Part of a small language model's weights: vocabulary 21446.
Each number is 128 + 32 x the weight over the matrix's rms, rounded and kept within 0 to 255. Layers, rows and columns count from 0. Numbers have three digits each.

# up: layer 7 MLP up, 3584x896, rms 0.0596, rows 1678-1857, columns 448-479
# down: layer 7 MLP down (transposed), 3584x896, rms 0.0633, rows 1678-1857, columns 448-479
up1678:131113138116134147129167129155136094151114145123124123185074166129135139173092137169145148105161
down1678:174138153129189129089115132113111128108140174139103127105124074118114147105171145123143060156166
up1679:167095165126146116168150158139160186139076169115147165145067102169123142122155092125123152087094
down1679:101064080073118161097126100097087120114171126113139119111167139136134084121094140124142123192111
up1680:109073096119131123127126113108159094134115167126131140127168197125179182155169160087156125169103
down1680:126170161105101121161097132152183093106107145167135083131138085152151128146185135125197092145173
up1681:184117210097074130186159093101177097175108145159169151119106114164100128161094074072153188079084
down1681:130132141145152111144129153132145096171113116121142142062151064085115109075115122093133133147148
up1682:087119142129185115163104176137138099115124171150109166153149162142098116160096087182189087141112
down1682:132090130167185179170087111171123171136139110101095064152187071164074165121147120113123090107099
up1683:160138118119134131161116159133143111107086150131072134079171092161150147123135125067086138102193
down1683:091077127127187154172118124104089154146136158139129134107156093168138122157104138128140101102136
up1684:128139129149124170154118131115131070165161133099108125138116088149141155128123085128124144120114
down1684:165137129197092111089100093128037124112105158125061141111107125098187135098076148152145119110105
up1685:086094130144134098088077140126145109113146148165143154129105212159138090133173084148038099133108
down1685:089103124124097156111163152138098142169193122136111125151198085210122109177057182112118151118155
up1686:195073101110164171183185172128107155140170109092112128082102171136182106148165153165100152064057
down1686:178034164149065120213140178176075067151149112161027080083150101100124118211190058086084177071134
up1687:098044148095072131118132172113119112139125149155091111128107101124159112124188081186133128119120
down1687:115132106158099109094155113124082127150105140100204080145098173070154086046115133175168154128060
up1688:151169134113094131145083088114143134123135088096075158106159159156079114115105150123151066109133
down1688:148132161148132140165089163128129107079197121128150118153117103161157123112158122133117149089110
up1689:136122156107184190120155162110124122136125072065115164118097082068148136165202143132120207167187
down1689:119153110095214099137166094075130119134122121099131085120160141065090068154144073088095119111128
up1690:151141123111179070126124176148073136138146125130209171102152104122084129106142157117166097116100
down1690:110085171113135108151121081172067160169128119091206145109118112139136148133116105124123068134122
up1691:068117097124098103196149142171229076087179182136091121201000073129170109155059203190150145124103
down1691:142000095052139106196106143109132045136152138137087048154054119102179047161119089215183121108180
up1692:147080059113162093158210011086167081169105108110085175152095077105117189140137091154164157066157
down1692:147103131097099097149092096087104115149082093138048159101137114185104127163101142122134117043127
up1693:132069159140163162138078093112150127079107103114132061077110119075170113091118149129071147154154
down1693:117081108106170151135137071140127140186088125124135139163091081199140069099172136136135100172066
up1694:107121083094072188156099129146119093057099156161151104160127139091141094101172117111124165120080
down1694:100020111127087147133071114118131062147149156156172081130140143146139082111104113137144109133104
up1695:144107122175132145151090093106197108163064116156144139173120111121177108144131149157167160130178
down1695:148094160090119109131126054086122134143087151124149157130078142174125071122127144097121123124111
up1696:112153139092120107167117100132051066212105105129079142163139113196117126075140134140143119106081
down1696:137122086083126135166098147164126092193164146131087181128113100121179171101128141072093090129104
up1697:064135109188164120166159170204063101126155123111150099136158229094170161092117113112145116190125
down1697:166114107062139129096094123159124119102154126118168092143129153117137113129120168149179073115094
up1698:101078147148111085175170156151137188137185150140208191078141181114127126162151150146104119128159
down1698:151116139113141118109120184107140089116150158161131118162121102058146091164137160107115131111094
up1699:130173092118162108110058109167120169118083081122150169105167150142105156161193094112085143055126
down1699:093158108085108132137082118092134149151088163108157162134136137135146119108107126140101100171128
up1700:149106115176170127141098138141137143138098131141111143108112101115128135125079143124160142105148
down1700:141119108181139142076146166089113171184102111142137117115152159159034133136122144114151174114139
up1701:118129167107117136104227193148209097087151115149097151103132100157126154135119150184112095158135
down1701:096081103101109065069124152137133137097150063085157156160083152080075104150175107144074132086051
up1702:123122137145193124063163111144119113118123117161174128094152133228148143145103173115211125111131
down1702:108141157145129093075116136122097183120134152139126155131100159097148109074135169140127106104149
up1703:124100147166174091201164091175153068111193146098134127123126142083099176134134143084166190153163
down1703:133106111147120103171103097138085073112136134093043131114150133123095106133123155162118088072079
up1704:147133130106088144106181128182124129117169156094089059143123140155156177113121178098074098148112
down1704:165101143080127127121122054129150109164127155149134126113106167084137076068114131173118155110029
up1705:127105172086172149110157167140208094133115132135168208099104119148168191156153142156147149067128
down1705:145129107109070090162092097141073112128128102085096144128090119132121172112155121135087079156146
up1706:155125169115107110150112105173166113096147159173150140174103097108124091157092149163201085161113
down1706:085131117100125085131088112173104109113100148161113090159075167222068095220170092135207099121114
up1707:165095114118159159180118169129207141060141141128075157117169167144131159118130187109147127066086
down1707:089124100148139174157137129137117071082157157090097155067136158105146087168062089121092102144130
up1708:134151127183151149111171149150085149113203136129117127100151207136145110136129070109164138170092
down1708:107155106138142180172169105135077144116099136110095134093173167096164156136090117116190128109119
up1709:063179038112170144134128146114124200105126057102103169126127134115147139077136148128129164163119
down1709:099089128158124136159152098148180159192123093122102118128129067104132135094123130079121135111131
up1710:132161155156107126090207170150123161158115134147144163138090122182182143229171116179077115123083
down1710:119145144139090163154162137163106097114112183108170118139136095134116147126076103084161120132115
up1711:135133100142153140124157171128131081098150142080082135122098102111112156099103096115195119082081
down1711:119110129162130143162160083109100148075068158145139109063122053098152134123162109086100114096102
up1712:197146126095128117181100115154148143159138133145119164148132132103111115135164170177155113119132
down1712:124133174094146132142153139078126084136096130126151184079119089135090071146076149150081105120134
up1713:088155147133155072169146078140125139136161118160124116144116158150165146120138128176126113144123
down1713:117099120064120138111075146064104153181109096127118148180188139161114160154116153094150133129162
up1714:150107113096157154072147165130154123079093112186113133156174156163129097152163105141111114121141
down1714:069108104119163127085148087087085155186093128130138114135023160149120104139103094164131140154122
up1715:097158089078150115095100202084082093081140127127098075157126159153127154106077191122124128093123
down1715:074125129098185104108106127183118141080119098075155112136109151121112120094212131169154189094097
up1716:151130112178093116122079092085171106146154131114163133117115133186155164152082122144102124133077
down1716:165131090077103115119195108157077125144146113120124107142123159124054090093109084106147184099154
up1717:148182146119114146140197092168088092184185105123057138151140166140179138134139108099141193149092
down1717:110127138128100104143119079093093078088179085088149089177112188093130149090140115142138104128136
up1718:123120106138115146179140154167172160127105104174139105159145119187140156135139162133183075133126
down1718:049120121148131139135103127171079122132163113129030148165118130127146115189163072160141156195056
up1719:157103182154166145183057169101193127166084102177145103159127116120072122161123120125109113112168
down1719:075133118113134128100046159184111100094088133122138136093165144088140117117118070093088127088167
up1720:134145162098124151084079144133138130189104177153150091194085129142168121148121142116159125119174
down1720:128114073159114102088119127164116104145113150104160139089109125124134123149122112098155075096143
up1721:133104099093108112214152162085124159163143163113126117142138097120171143112133120161147102156176
down1721:147149126138132200081078126147133161100119146155122069074189101069115172064154124098090146134147
up1722:191092118142161171141128119149133138119124108189116133118158142207123141117129150130109152089107
down1722:154085107128167135110199135059160113039057077171103140140102124155100157110075075139106192121101
up1723:101120072102120144105117113136134093094157117128215161139088149101128127145144127140108169118156
down1723:118144142108154122169080112155133085123096098005051124162131095154176108120156149114123141143099
up1724:102185132100123081174136135150158132099087206125166137110135135123092130068127130133127089136137
down1724:185137123143105082113123155146164173109128148045097156133088122135123171124160124106114168132170
up1725:116146121129175136149162099149154174117138127103096109106104121161114158140126157095123137112103
down1725:095147143062133121115066122099169148142108155127105100104045190121131173135133142149118116082110
up1726:159154212129186118164129157146158063161200149096093153146128101166163168206143106121145085123091
down1726:122092127130142157128079084112094155181049181087175139097169176104114144126092130143064056114138
up1727:139086105141087116118155131127130170147075127132100127134077133197109109169125152164114131122148
down1727:138113166079175212073074158083152127094057167112117144163164115104134122077166170128106151149140
up1728:119108200160114102100110134157164087137184152198101137082129029147082176115103161105130164140154
down1728:178102104048079083163130148127099118143134171047131155061118085135141114096089098189122131070151
up1729:133133163102196168134099084132127093114085067105159157115059142138140154149145132141139121070161
down1729:133135134095114122095123134141137135051169134168078142157090131061098173138161094151164136064141
up1730:131096065117131110138086113143118145114101085116134170152174118172093170154119138162162165114163
down1730:138199074158089109118085117101124087139125137093151149129158125061107128139112100158190108107084
up1731:092125129158110120143155099118124143178099114080118141140108114081127176102127164110106165137096
down1731:099090070102103107151123133109126093105103111172144132159119092144080125122146086086122148179125
up1732:142156105106142150113043074153143154103185088131115115128135150135133070122109148130128091097129
down1732:066060096029158110123091092135103104064148163101181114081121142057184131100150078086196125111210
up1733:161117104142062164149077155146133129100147116181113164123152132110114120107146115143161105168125
down1733:089092212123098091139147101171124123143147140100128141144173135111086119131119092107086170139126
up1734:161135152087134181140132155190079105136139223161085109172116136193128159082069179115116091127133
down1734:120140104118109161086095111133088128127135117147145115103089151117070143159098097126127076095113
up1735:148158136136122110130098167095171132123124134101152154139101134123128155089138131133170085149137
down1735:109174103058107122087108163148136177129132117162100064151153130147108168129126154117091107128159
up1736:058107099118088128152104178086143129141121130141115118107171125086125134169092160195118042190128
down1736:096144141155140120149147198183064125167118125086160137184130135228127132165165190127154071158099
up1737:129161126126126085155069093121171086112142140154165081107159168103144102111137095096103105074168
down1737:066140106178143106039070116143144104053056099108123111097064162158124102113080121102105132129147
up1738:101145096121135134125097136141163074145094148145199165146129126086127122126126146114143132142186
down1738:095117118104118172070215125143150085143157152163153129089145147167091118118095120159105072175149
up1739:121099130139134125122150105177170173139114141118144178164132075072112135145169176115092127039151
down1739:130141102117122147093113166097116096156168132093110105116144120158140147154113155093136162149143
up1740:117112112139163119119135131087146097120151103062163149102110190187138097093093105136158096110121
down1740:116075118245161136125148094163083114082108161115121149124101116184170109123083123144061125129156
up1741:098133129113201145052163143107107144096127128075158062075122125152161088128074157191150100109095
down1741:155133115107177096119158109092118092098120062056183177135120189093238111150185088152139065168195
up1742:135103136118130137151169110156106110179157146099114101084120153129152132139108079106140127130118
down1742:164153130138129080153103086142158125121073097067111063069153122095099200125162131106175161098095
up1743:100142093159081156155147145088173122123149150155181170070081202099156115156104160098082165114166
down1743:149109122130130136106093088140119088108139129125083145163095096132113119137132175114103112090066
up1744:119122146158113184169168101165131192158139159113083134107105136101132240108091157130059116132172
down1744:113152123117082119140109169170099102098172168152106159162116108163123152147107147109151035110130
up1745:152147137146135134148111169130117138146114146155172164088148184167135164124132151143164149138122
down1745:134124129110150102154136110097112130120127113149124100143094150125154115068151129109153175146133
up1746:077139122158173072104138134140132129121100152120090143202101189097203179106108124175134122129060
down1746:168126095127077083130136096134163138162151136156133131099158098160119127111123149079138132047113
up1747:129094175133149091136112148118080074105090126160086113101124131108094089166092145106113099133137
down1747:158140128138119105101068064105094103130103143160124137119049153081155156154176147150137138107099
up1748:105107068132118188126093096082084101105117086139102089067175171154141135117097166126099102127166
down1748:115076140135147128124110137141096068127157141081142131122158164113082134117117142091136133074105
up1749:099127133204142114151111141105136133160124139114127153118135161115114123160177152088125180114081
down1749:136106135126177138105130167104137079139094158130080106096109092187146122167174150117151112072186
up1750:153124101129137169093092151108169160095136121136120087175143171092138139097148191144134177170105
down1750:188146161085134109135156067081132180072111154089064141176130074129124126139067126119125128124197
up1751:135168110154132154173134133173149059124196155104125137141143124185083136079175120180113148122076
down1751:101168080137147132117076191043137217138178141090157163132165125112102136141065121150158112132175
up1752:146154097090140103185113152058109071096079068183138112117105061170122095176145122097156131140122
down1752:097112123169120097082114124181106140111146181117102088145079188099145147114107108128111108132115
up1753:135113120134114123168126121140195161130072134104163090115159150121115125153120176137088163096134
down1753:095120105101076099087068115200143104108151092052173107089114112141123104133101083142133107101145
up1754:138081095178118120154118133128136057130112115152098148108138126056109101139167127123146189129104
down1754:165143131176146126152076124135091126115143112112127106099094132185122149152141182190134127140095
up1755:167152153118084091098123172093129154136144122164192164150047119218174147186171172088141108107183
down1755:109047101090135144091142163177167132127147067137158187126061116156087143167156142123120059068083
up1756:151093111163121167177094103112100111183147132164134085166153138097108202137151207132119095135090
down1756:125134116142163108161099150091135203138089123145115157149165088165102123089093107155112150128082
up1757:124082198192135113160126130134158127167124127172155119186128175148085097152132137112057134176090
down1757:155130114175111113112124183119187162090153144071107136129085137060142104079149091159125133098139
up1758:077146122103146192181173150089094109144109158172159116160084118120168118100135130122171128125111
down1758:114181130152140114183163103099121158154130129096118162124105124127150154094215126144097101138119
up1759:058097074105105166124110155145114137131131100109115145119172173151133101146130115164110100103093
down1759:118174140111106113087089154078124122101094077109082161097150107142122091176075112150120137157173
up1760:141114099133149113164117165121139171118119124122092095119147120159097157122131128096123127068121
down1760:114099136116125148084155137143129140126154135113153129128083136112139116151168102133104092141138
up1761:172080139182179084234149178086137104078120146105115130155078112132097073177110099168153135145150
down1761:135022162177194099104145129151117062119094189080078188103150103187052099125179070207050111117106
up1762:141123116102110164093114110178186106141126186102134151099142090127105113173146098095165123145169
down1762:125152100057144099176016134084084116125164097170103206096099173149143177120123107151114096138119
up1763:020200162149129135166076200155111111126141137084133100177104147135077159160150175082132078156107
down1763:147080182100094132090170094118143104108143153163134129098123106176154103167133128136092153131133
up1764:124192101137119153156157145151140125118122151122078167078205162135134206191072128105152110102188
down1764:149127077075150118098092171106103085130110139059084128118162165104161074138110114107137139123154
up1765:154117150099120170074092138133144073154134096160168100106153107114101143077178151049087199151131
down1765:128106136100131149138113119105148156104148121115137178167132139207133126126054089146128106129109
up1766:177111210160150102088101107155193081129155080150123140128158123112141101110164161141085103120119
down1766:185169061139088138082133112112158105095105168122114146146152105162128135136110151158137139085150
up1767:154154188078113097064063070118119114089147164089101159082105132127149203176086133117112082096156
down1767:195172121083111206110072065113149121146029094105148099085108130141117179127102118073088107170134
up1768:083125139183130155136161127146123078157080181099124131187093077100151115138098130135096110123142
down1768:117124157155088174060125157077173094120132135156156126100110146136143100140103063080084110116161
up1769:165081139138133150096127130176127126112123102123070145126178140148103136073151130086131136133087
down1769:163114172139120194137117155099107116180072083088123100121129102169133076133139146089145142123198
up1770:101138137161157075092192150179202117126154087108159170132134121178153174104177092093151193103075
down1770:146195149184133129094119089157183032127143114096114145178108083150150110126094139090144113149158
up1771:060103149171165108107061148168062112185118113139124102137139148115075170168088179114131114167104
down1771:057206120146096104085094139123108132137162114111079135112092152097144108145158112117081163158122
up1772:139132117120105114143137125138194153145163147133171113094051180072176122197198105042195172135087
down1772:162091125060180170103181214130119129135051143102148105090149074130080160167083170096140135114227
up1773:138187132134102096165101086176179122117116109063087191106112045113110144149182145089107115119121
down1773:097126166061163112076105141149140134109154125135142113191157123135118129134145130147096101129085
up1774:136086143112091115148084143041142107177111139110145109135174153087165174155135158134125168106161
down1774:149089115114081156141101110062094080116155168169128084113113081164175076164128129127090153133137
up1775:155154106092088054137138105103134086111108132168170101052104141124122176193139131117130132180150
down1775:101101134110209106108137159179120122155079164130112135112054185141069080117230133125193099161119
up1776:085137092178127167098106127034102167157115186107136130136164123146103099122129104146100193076165
down1776:149149133132160099171204079131129135115077064124165125090082130139142107137114113120151077086108
up1777:163114100100096118154158121136135123149122191081151099129078092070141154147125171120180177113160
down1777:108128072039113046146170141173098150092141099113102168150097108097090201118111180124127099082201
up1778:175092178141136095113213104103165097123170167155102171134146118109131131050117129047197072136110
down1778:142141080129102171144049108142111115187175105126115100136122149129052098104151139138111149157121
up1779:097167155051141100180137130097122067175092181116183155122160108099140178120158123223153151136138
down1779:129126111106150180145132133172141099088162134083120180166087130106131131088144062135133158078086
up1780:118136092176143141124129120152157139155152201172101164132123102138109094158086163107182139095131
down1780:050160144048156137114099148109129125197149121186159111179160124134155137094105194177142130161156
up1781:160096135141105150188130124111102087112151182131146164101125028179126112115090139130121123123158
down1781:095128102157064136091164103101089127114054114107214076079121156131122132117137075191111125130104
up1782:106120132119107143109070109141120084065062086121146092089119123110101149136117136085135059156128
down1782:135181156080143124108094145177095117098094116153139185130148135128117135047132112104128066122097
up1783:141206071095142146111099083144079194144068119104182170132057096109138144117130083189165150173146
down1783:156141080088147103131117135164119049114073101094091058108108104162077115117073166073144097099149
up1784:131149085138055056107073113196110179132126138088097146179145097151112144138129070147151136116086
down1784:140151134104111112164082150117173183138144110118096072142066159103077110111154130137102144119164
up1785:115139168141153135143125126108112163151069167184134145142148128100132102112176220117145135145196
down1785:117161190101190157124187102190076108108128102110117096139132182120101085113127037132109054162119
up1786:158113120093080174102102111107062110060109180177158167130137120103162141186068118178146104092146
down1786:093096146145119103167162154132130172161099117098116117101107131157150141099125129104081109114110
up1787:163161147153157106092118099097108110126122213154134127122113131140139089105103089114100177115142
down1787:102123124100160072133092175110153140098154078176134073118166152109196198096127155152160131152124
up1788:161092098094135095142127127125148135046153127077123124116067135116158089088122102189171114160079
down1788:110136136125146095118056148150160109086109098123114119166205175134131108149125123146139130122199
up1789:112168086080145117118203133169094127103133092150140171156123173166183150111155159199121142107077
down1789:097114095122134143072240099100153128083123095162186102097134137112196112129095138188074084140082
up1790:068113140110104137148129146122134136168146133109176171122125183101102142154104149136124099151131
down1790:131069154109120139101108085155153158084141117171114070095135109164121060164133134087131117050164
up1791:133205125147107041111151130134092094174133123146096140133117094150112172100107134147128136170164
down1791:145135211144128201071095111125169135079089130142134121124123089132125149132177143163093110098114
up1792:097085100061116072132136121118083126115129127134132122170066147147047158154165128060087104114140
down1792:097096130120094121082082124066114080123115121104136143100182060194124096092128144094120086118104
up1793:130091144074148172137155131141161146086163103134111152149211131115120111143128167119122138071142
down1793:109113143110106123139147153120153170147139148146140145111095145113160104140110119146136075136176
up1794:087082148146079134151122192111080087130155176107168105149131108131130096096180152094109068081104
down1794:083075151130093033132120127097138180140122205087202123178100193202130093080208107145114133124167
up1795:136122113121177182089148096094147144090108136127112140164127154119153094140198112171196140114142
down1795:132117155176210117113150113125105131186094148150082124124140137157115172160128028099141037160121
up1796:135085127122134162171110109097144150168114089139114146164178128171121082143120097121128141095184
down1796:141111176087177111128146136118172086151105161161150183097136061088101099150112156147112132103087
up1797:135122119177114142159099113169147129147130168131143132143146139114120082138057120084111116149099
down1797:119111113149123078178155130102110178130142147097133165184068113112082121093151038172118177132120
up1798:075153097082083130227100149082119123141083079074136111161163078139142137127143114140120138168103
down1798:065121112066094153169131087098111085148115134108157051127140125118124126150094134131117106140106
up1799:125081110089134097165155112144124143054107071098075133193066120148096112082174116134157145106105
down1799:166062126134176135137079148108082069142104116083126089133154045151093155131201102082113135120112
up1800:145128128104102146094231116087108157108165134145106069088117176142124137177122129115115135175084
down1800:120130147165113090154105130156141181067187062178125201140127139149153139115120150172090159133089
up1801:148141119158120091109148155134113118153129115113091094099148129167137196178139180103105143121121
down1801:104132158097137127142173125190159104091132186165093096135115151154112146139135116153128092180144
up1802:143158090108113122135163096119121107163108113107188126110155093141099126052126124140168153056178
down1802:154098214153159078136143101130121083084057129059146048089099133127094111164164153085118128163124
up1803:104129168106156123142162164162109162107123123090118155117095112112103139127110098073141134178157
down1803:109118143144131087013100180159167108121094124113129165124097128130137122106176133131135111092142
up1804:094127094140132120193178126167139085144090120191112135185118120138177152180139206154118130097102
down1804:068106083124089116078115110133134144109080150095106134137083129156128155163116106146150091156088
up1805:128166137141074093080111114082115130090109044096092104092093145108121145094030114116113184158130
down1805:125138155072153155068115119095091139116115128061086094119141164104092126106138178131077130074101
up1806:185155102100137200108009107118124132104107133140144112100129157137121141143117107123117151156124
down1806:164174140144129142061130147166089073108125145096118094106175153136115093106176142113106137165110
up1807:153159144124130122080157161099116106142115143157140104111174121116113190154149146150119101138140
down1807:125075168169100107099132132124126159112094180169090152141126112147099118107077131132140126193147
up1808:150116198175140147142118132204100128133098151109111052096137128093126135166113118152106117077100
down1808:130102090128127148076145152090127161148122144154124190084133132140144096135162087095157110145075
up1809:151105101127123179175141121133117155152164143134121101159111166135145218153079147140130154103170
down1809:070098119111108146146150190117167130150177125154090099086146069148130180123125127125144111127168
up1810:120164176149126128108133113182084137140134131141109115061209127073112169119152155138153166162140
down1810:177096169144134086127155135143071105135120160074143146165129137220104131167120152133100156109157
up1811:089073078138117086115068136125108064115161103133125108144159115133113144145121103075061150134114
down1811:158102141124136104105114127143125057110108149124112152112044117158124144118148115136141116131094
up1812:126168105135095174137175083140063111096098114111093044119090136137073140067155121137184153179128
down1812:164142114141155102133109176115115078115116135112080144125141135117206103089184099095101176101132
up1813:087067085115122183119143109135138101088104155115202102166166096160135158166118109154093124156128
down1813:087133116131113130113121128123083158125065082128090081175124066147131112170099136146122141129137
up1814:165160201150102146139112169131129126153112049144212132175122083144109149110101140095128135077039
down1814:114116166103126128188116133143148054115117081155109213167158070068161170098114121172189147135096
up1815:139113123149093156122131153150090123130107137098088166104126197096168166108169169154146171169074
down1815:082131118118129119141111157122077120138112131121108129151158097079141129181154226106118125133152
up1816:065100116144140155139168176186145142085145114117122151198051133203120088098092131144068121102109
down1816:095138119078092197131167140102089126160119120066230144145189118153078191096085167084142142139139
up1817:160078115095129121152152124096108135153139110126104104101158123131147130085094157121160135094170
down1817:120143146130148131106141136111184184099087086030151117168115131137104105059120110143097094096138
up1818:132068120060097145105122212160108160135129112109157128184081114080198124176080133155188182117090
down1818:120135101141082132111151135168121130092142161032130101112143125151120088166045129139165104165123
up1819:092140151098122086104043019103208180230120125140156141106069185117090136115143081197116000180157
down1819:151146114087166119125125111085135150126205111105198145121174172123160160123163118155107125087120
up1820:141071125167103112146116113108122151120147111083130154128121107102052152147152103164140152112103
down1820:157152162182154125111056148088138141085080120119142091074180098152072087142128131103085139105136
up1821:218117165166110145124060126142124086178169169143185148094169111083180110111086163087123121167160
down1821:173089071158144129199190098150076097151127104193151138138132133110164145173049205153131128115162
up1822:141142168163142109104102211091149166155051194121202153137132151107116103132111132077100182211121
down1822:100119061157115135152138194157136139117115127159103133100095126148134120135129124130117122136156
up1823:067191175175137121170105184142126108136161133127133172158129179144169108107126144097175182160119
down1823:123087125170132169180154076094100133152169145147066139117151076185115123143130201100102121134173
up1824:136155101125109139136169127153117138163118129124125138147096147137099112127138127162123199170186
down1824:104123080136089145092143114152078149178180120149195179115133070132094134121198154113099101079132
up1825:136134100100116094166102157155086189166123170041140144142152125193085179119081116150140150156143
down1825:107131110157086149145075166188188145102108131104112090114171130138172157110151118075140109130089
up1826:149129119096135145179089198178089084148163072168145139133140156114133111150146114102150170093131
down1826:113146124161029121162147100096092112128106081152115184084094157137133170137151121098058090165130
up1827:104157088145098134099127116079143143150126123106079133103113064104132212167165161168164091140131
down1827:154106091151147081162120145161153128155162116132129147112107094101094131158167125134120127113099
up1828:158150149132142158169167090129173132087149157197081130149142139170159131107114132140155140113145
down1828:175054092182158127097161147080110106128139121144135189165147084166064127163094157092119126157161
up1829:152124095152170115165108143084132117127118104130182181142124124083097127158167152171136151088086
down1829:089050065151139088093113108107100132094147150146084168090178098121070156143205113168185107158111
up1830:151123129131114172117090095120134107137130066202142162171115130115128143122173103117128144180149
down1830:127134133151145081109128135108056157111142156154166081109140078157098124146101119126149162150097
up1831:146088112141116075104103149173255099137101139184141181131108180066132173164102129115154158105081
down1831:064148094135087150138152062090138148096104133133197132066216113157034176168134142178132143114110
up1832:177130169144118178055118115118097142160109141118198130143118118172126150140119179166131112095063
down1832:158089143088139181133120147105159161069145143134135114112134089173092124141160137138110093141104
up1833:113116148135144124114146103132132140144087092166095135092146129136119095140131151151121177170121
down1833:168090153156150164071113146130117138045106136127106117092065149121131135140178152143150084123096
up1834:156091112125149150155182137112122097123183111107100126107089137151163102139176164130135087100108
down1834:125126119154084107133148144100124136116061132124111110126162085106132101140118049186173082129137
up1835:129152130148126135180090105144085068126145163134133155145155182097101124124156125112094132110093
down1835:115150146089158095133141116143086099191135139140134123073148147176181160105122152109096100063132
up1836:112177124122120183180077176095139077070146184170088166159143156061070120155133124126128140150167
down1836:070135117144163071138122068183221105061120112080159068158186126133108182091150141125114149090121
up1837:117124181112166127124109142068173106145179114104144156061183080134071154111220177178103097153082
down1837:164095123093101168148161111180148152132142157110098127097133149087087174136134192127094079169065
up1838:150125125130131099094141110129108129129104130183131082151135132179140131114113133138043121063160
down1838:162117131126129107133138110153090111090118183207120145069164170168142116078128090176127094121136
up1839:139107161171152189114118136048152069115164133138135164143102173116081134071178129123131126141127
down1839:185131127149093106207149110148175089194106124143143174135138105142158122185185110119102133140138
up1840:123138115135139158128060164135158160068178133122148149098106128104182133108110130128101072142104
down1840:119123062123111154139085151142170132122116165128136056086133158149083057179156145101149131064156
up1841:154145170089110113110131120085093121099116157115096126106160177174111166137155137122104137072117
down1841:089103124128098161096083098103175139126109140161154127166132152110118104060142128137100095162102
up1842:134131146105141164168097175139088173115091084138098145110151130117183133099085204109184106131155
down1842:086098135122161110099058139104142148135084125150185163158129137115114104101121181117116140153145
up1843:168164141119173156153105184105085122152187149112137089095175130123108096094094095119175098150151
down1843:137131160151130071089173123112158102098185069119149087177082136110135062177117137078109121128153
up1844:068111142160134161128112149123121140165119134133119147121164149158173121168114148103079137150126
down1844:162107174112112076140085178145106167171142110163123154052159121162162148150136152104142124065094
up1845:115144122086179154080139134167129092195104109127094110142149086122101097132112102083153126098123
down1845:124162075159107121169139098117112052143192128093164117108148130134119111091137116092136168141123
up1846:113140156175041032085110156142129136158156169119087117131146109143161147129093164147154118110150
down1846:131083088048146138108065082148128133111121052212084179122135128118146090090089122147105137165088
up1847:112109085154118157150097121135076145124132159130136183185145131175091126151128190094139163090071
down1847:131145115156054102113121092198121115133089153106159135145129127164089166156196180112099116097058
up1848:103102105125165145107155196148139123115140106078101119109154114133162130131125126133139105167161
down1848:162181099157083163141072141120077106097111142145097148105134085125085105140122147162085133089138
up1849:161142193153121121094112127106169075121092140152124134144088127093110166156065153163168078136125
down1849:095106163121113133123132072117101107139114118140157123129209120169120150154104083136133107104154
up1850:167216147164145174160128129115140115099152090093138166114142072109108145200126161182210095048111
down1850:185143110167166083135158148100144124152113114149102138091121129123120044110140153101161160081151
up1851:133154187129103115128120171131129160089159086141099110122153108115127095150140144127136070127142
down1851:111155179105153163159143078113143146131104058136096065139086105161108131115109136137085076122130
up1852:082097165079161158102128193163075171117109127130122112105140118130148105132099148123112116141126
down1852:112161064186107188202164115086123113171105146060074085116151091176086174114087144153151109174101
up1853:104095130119176123150087134134143153164155186143104147146137218129108211167108082170121156143129
down1853:091135120138111103111009141066120151057093085096087127071149168143127124170097117104102092122150
up1854:130200137137071145176108195129100161146049162105150145125123147118099139146128182087138098118105
down1854:072148109130070098108080160169147070156089089152116116160141133137146138107098107147140119090159
up1855:125130123171098142097129123158070127129119106097086131166071127150086086118107130127153118131176
down1855:127128108127144118156120130093132123104109133142121103080083140112152125080124127172098181139125
up1856:096104125133161141160141186118141131104163133120098090144116118116085150082101115148147201109136
down1856:100138107045107085105142139181128093060073095134149060128094099159151107087172115118125156067125
up1857:125123139112133109101081107132167176170136119172133106133145132086101162152121098151081140186096
down1857:048221100105132103104131127142073182103095180145176160133147137164176177113125106114154093068074